python train.py --n_layer=10 --d_model=256 --n_head=4 --n_kv_head=4 --head_dim=64 --d_mlp=704 --vocab_size=8192 --activation="swiglu" --norm="rmsnorm" --norm_place="pre" --norm_eps=1e-05 --positions="rope" --rope_base=10000.0 --rope_fraction=1.0 --qk_norm=true --attn_scale=0.125 --bias="none" --tie_embeddings=false --parallel_block=false --init="orth" --init_std_qkv=0.0316 --init_std_o=0.00707 --init_std_up=0.0316 --init_std_down=0.00426 --optimizer="soap_variant" --lr=0.00531 --beta1=0.95 --beta2=0.95 --weight_decay=0.027 --lr_head=0.00756 --warmup_steps=65 --schedule="wsd" --decay_fraction=0.784 --decay_shape="linear" --final_lr_fraction=0.05 --batch_tokens=65536 --seq_len=256 --doc_mask=true --train_tokens=489100000 --steps=7464 --dataset="wikipedia_en"
Each number is 50 + 12 x the weight over its row's rms, rounded and kept within 0 to 99. Layers, rows and columns count from 0. The size before them is the row's rms in percent of the matrix's.

# layer 2 MLP down (transposed), 704x256, rms 0.222, rows 277-279, columns 0-255
099:51 40 33 48 52 51 45 61 42 50 38 48 35 45 64 35 60 52 59 33 30 64 43 37 43 54 50 43 37 34 42 56 53 30 52 53 54 27 48 40 61 48 43 58 47 67 39 51 50 60 68 53 38 49 52 68 54 73 46 69 58 38 34 46 37 38 51 38 41 46 55 56 26 38 49 56 44 28 44 63 79 31 25 60 50 72 61 76 70 52 47 52 55 45 44 54 73 22 68 61 40 66 56 37 69 41 54 47 59 36 66 59 44 48 58 47 47 45 49 49 45 36 51 18 47 40 34 70 53 55 45 47 53 46 44 50 42 58 63 55 71 44 35 26 65 59 58 43 57 55 41 90 39 54 44 52 50 24 40 45 32 41 56 56 43 34 63 56 45 55 56 63 63 66 63 55 40 53 60 46 65 66 66 27 43 52 54 49 66 52 55 58 54 58 41 63 62 52 31 58 66 49 34 58 44 41 39 55 63 46 49 65 47 77 62 55 53 34 33 60 44 65 52 56 22 43 38 56 63 67 65 48 64 63 63 59 56 42 44 45 52 52 33 21 56 19 41 51 38 63 42 51 57 55 68 44
100:57 31 32 34 41 56 58 48 62 52 40 55 54 35 40 62 44 74 61 43 46 39 49 33 41 46 56 50 54 33 55 53 54 30 65 63 59 33 67 54 54 54 34 53 72 55 53 42 48 49 50 53 47 55 40 55 47 50 45 57 93 52 42 68 45 51 60 34 49 46 51 26 45 41 52 57 68 43 43 46 49 73 71 78 48 51 58 55 31 61 33 63 59 57 62 40 64 59 75 54 54 46 42 58 36 52 62 45 56 36 53 34 53 54 27 55 50 40 55 36 48 54 62 69 38 57 47 28 33 56 70 43 44 47 32 63 52 41 59 66 51 63 22 52 57 58 46 24 65 68 75 35 49 56 58 39 41 42 45 59 52 40 49 30 62 73 43 64 60 38 32 45 42 34 53 61 58 55 67 58 59 54 47 57 55 44 63 57 46 52 55 66 38 69 54 67 59 35 44 50 68 62 62 68 41 65 60 42 61 52 59 44 56 58 56 59 55 40 67 59 32 47 73 58 59 23 45 31 71 61 53 43 80 34 58 60 42 39 41 60 42 42 51 37 33 32 69 70 51 31 71 46 47 37 46 46
101:56 50 49 37 53 52 71 32 63 36 51 55 46 59 65 57 28 57 47 51 53 31 42 61 76 52 50 56 69 33 42 42 61 43 55 60 55 73 47 41 23 65 72 46 57 51 38 56 45 59 72 25 43 44 38 57 32 39 42 47 52 51 54 45 55 33 47 66 33 66 60 67 71 49 40 45 54 41 55 76 46 37 51 47 40 37 42 43 46 41 47 55 31 47 24 41 74 47 68 36 44 62 43 55 58 50 63 47 34 66 51 55 43 55 64 71 60 53 62 26 34 42 55 67 57 47 43 48 59 58 54 44 45 44 45 36 55 40 51 38 56 41 50 43 50 43 43 39 73 61 73 54 47 53 45 61 78 58 59 49 37 42 50 61 68 50 54 36 54 66 40 52 32 52 43 46 52 46 57 61 57 49 68 55 63 58 50 33 58 23 55 42 57 52 65 55 29 18 42 51 42 44 55 55 61 45 34 74 37 41 64 56 48 39 59 45 68 17 69 59 54 40 37 53 52 43 37 64 37 63 55 50 36 37 42 60 54 57 37 53 39 71 57 13 63 31 39 72 46 47 54 57 40 28 32 61
# layer 2 MLP gate, 704x256, rms 0.233, rows 278-280, columns 0-255
102:33 68 39 50 42 61 58 47 50 65 49 35 44 34 41 59 52 28 48 47 73 68 46 59 69 50 42 62 50 79 39 49 55 69 46 60 42 52 29 57 64 53 55 52 15 37 44 45 42 53 23 36 56 58 45 84 60 65 64 47 49 43 44 31 63 49 43 73 54 55 61 54 60 67 35 29 34 22 34 47 38 36 60 56 50 14 51 45 37 40 57 52 46 67 50 30 56 57 22 47 35 50 40 69 63 39 56 57 60 43 45 53 50 59 56 48 30 60 46 61 43 68 31 31 59 62 44 53 60 45 55 33 50 55 35 72 67 35 49 26 57 56 58 25 48 37 68 37 43 65 40 48 53 35 40 43 62 55 72 54 66 43 47 55 42 48 41 60 72 56 58 65 55 43 54 41 40 42 49 46 52 60 54 49 50 55 39 50 63 46 44 57 46 42 58 57 39 62 31 50 63 56 53 37 37 45 47 59 24 48 44 53 37 54 71 65 47 58 49 61 62 24 47 38 51 53 43 47 54 50 62 41 33 33 45 40 36 56 47 29 47 45 51 52 33 44 38 47 62 34 42 16 57 49 45 49
097:36 48 60 26 49 32 34 37 23 55 40 51 45 50 29 37 43 56 58 46 46 47 41 50 41 44 35 48 29 68 53 42 56 78 38 40 70 58 46 46 78 47 63 40 57 49 56 39 43 53 38 74 30 54 37 72 50 57 81 31 44 48 47 68 63 69 56 47 35 63 60 53 44 61 46 61 42 46 52 34 66 39 21 57 45 34 70 48 82 40 50 45 66 45 66 41 55 29 46 69 65 53 59 48 44 43 52 55 51 50 69 55 42 58 54 59 43 39 43 49 40 41 49 60 50 66 61 59 41 60 47 45 37 64 53 51 55 26 64 44 45 37 39 59 46 51 55 50 67 45 46 52 43 44 20 26 55 35 09 33 53 72 39 45 55 51 44 51 40 53 54 63 70 49 38 42 69 61 32 59 49 63 47 43 62 57 44 45 52 52 29 22 31 55 48 55 55 45 48 53 37 71 75 31 36 37 53 52 47 37 37 49 46 44 64 59 53 57 45 46 40 51 72 60 55 36 52 49 58 52 53 76 57 57 56 49 68 39 56 54 61 52 65 28 63 43 66 45 55 46 47 58 59 32 60 58
097:69 57 60 49 37 51 67 48 53 55 38 54 43 38 48 49 47 48 80 71 69 62 64 57 31 58 46 58 62 54 54 50 51 61 75 47 28 64 60 53 28 31 39 37 53 42 13 69 49 58 53 86 73 43 63 52 50 61 58 43 55 57 22 44 46 59 39 53 50 61 46 48 50 20 38 41 43 61 35 56 55 43 36 57 31 58 43 54 69 64 57 49 38 46 35 52 42 64 49 41 58 55 46 49 50 40 58 50 41 46 53 73 64 44 67 48 36 73 58 59 63 46 37 60 48 43 58 41 40 74 41 38 56 52 52 32 35 62 64 44 37 62 56 33 68 51 49 36 65 50 56 70 58 53 68 66 52 36 43 47 56 60 39 41 55 47 70 70 44 38 52 41 45 26 61 51 18 53 60 49 41 29 42 39 34 50 56 66 33 42 74 42 44 56 51 40 41 42 41 41 23 61 44 61 58 57 33 42 55 67 46 35 51 68 31 69 49 50 64 56 48 53 52 60 45 50 55 40 44 84 45 35 39 49 34 52 53 28 48 49 39 55 45 52 46 50 32 60 47 57 48 48 38 41 58 29
# layer 2 MLP up, 704x256, rms 0.242, rows 278-279, columns 0-255
104:72 34 66 55 31 57 41 42 45 44 44 65 55 58 72 35 42 49 84 50 37 43 63 52 55 48 71 58 62 36 60 57 51 57 61 44 60 32 68 41 49 32 51 31 25 82 65 50 62 41 51 61 72 57 57 50 29 32 40 56 34 57 44 54 34 63 73 53 67 75 34 47 40 59 70 36 69 51 59 57 53 38 64 43 57 49 37 62 44 66 50 61 41 53 61 63 48 53 40 34 55 35 42 46 29 36 59 67 47 43 56 34 53 57 48 57 38 57 55 41 68 51 42 46 47 56 60 41 62 42 42 49 45 51 71 45 45 57 55 53 52 29 33 42 41 53 24 49 62 57 52 46 58 31 52 38 50 49 45 48 46 65 58 28 54 66 39 43 19 63 50 40 54 85 46 73 44 45 68 37 49 52 54 39 47 46 60 41 44 55 56 34 59 35 54 20 61 52 49 51 47 46 46 61 56 49 72 50 71 58 54 56 54 68 38 51 64 38 38 41 47 60 58 56 46 50 52 53 40 54 53 55 74 48 55 57 58 34 41 42 53 64 63 48 74 79 46 57 28 65 44 80 39 56 62 40
104:31 56 51 40 68 48 37 46 37 47 50 50 44 33 51 56 31 62 53 61 59 56 60 45 44 59 60 53 41 48 67 43 39 83 53 67 43 46 43 55 73 34 29 45 55 44 55 55 56 50 30 54 55 26 52 44 54 52 50 69 52 58 42 50 23 70 43 48 50 43 32 50 56 47 44 28 56 56 68 21 51 35 37 57 36 44 42 60 59 38 39 44 56 52 74 57 35 38 47 55 32 50 39 48 36 51 54 51 74 73 38 54 36 43 41 48 57 70 39 52 38 56 43 36 62 49 57 56 29 65 65 41 49 48 55 52 61 57 55 64 48 36 32 45 66 73 51 68 63 45 74 40 56 49 50 70 61 70 36 27 59 37 21 33 62 67 52 39 26 38 44 52 69 53 56 63 46 44 57 57 37 53 48 57 43 41 50 58 41 35 37 33 51 64 61 58 35 40 51 45 46 53 36 30 42 27 36 44 77 57 28 64 60 66 43 45 32 52 22 54 64 54 64 52 46 54 45 28 63 54 55 31 61 38 55 24 54 52 57 45 54 46 47 59 33 53 47 44 19 66 62 38 50 53 41 44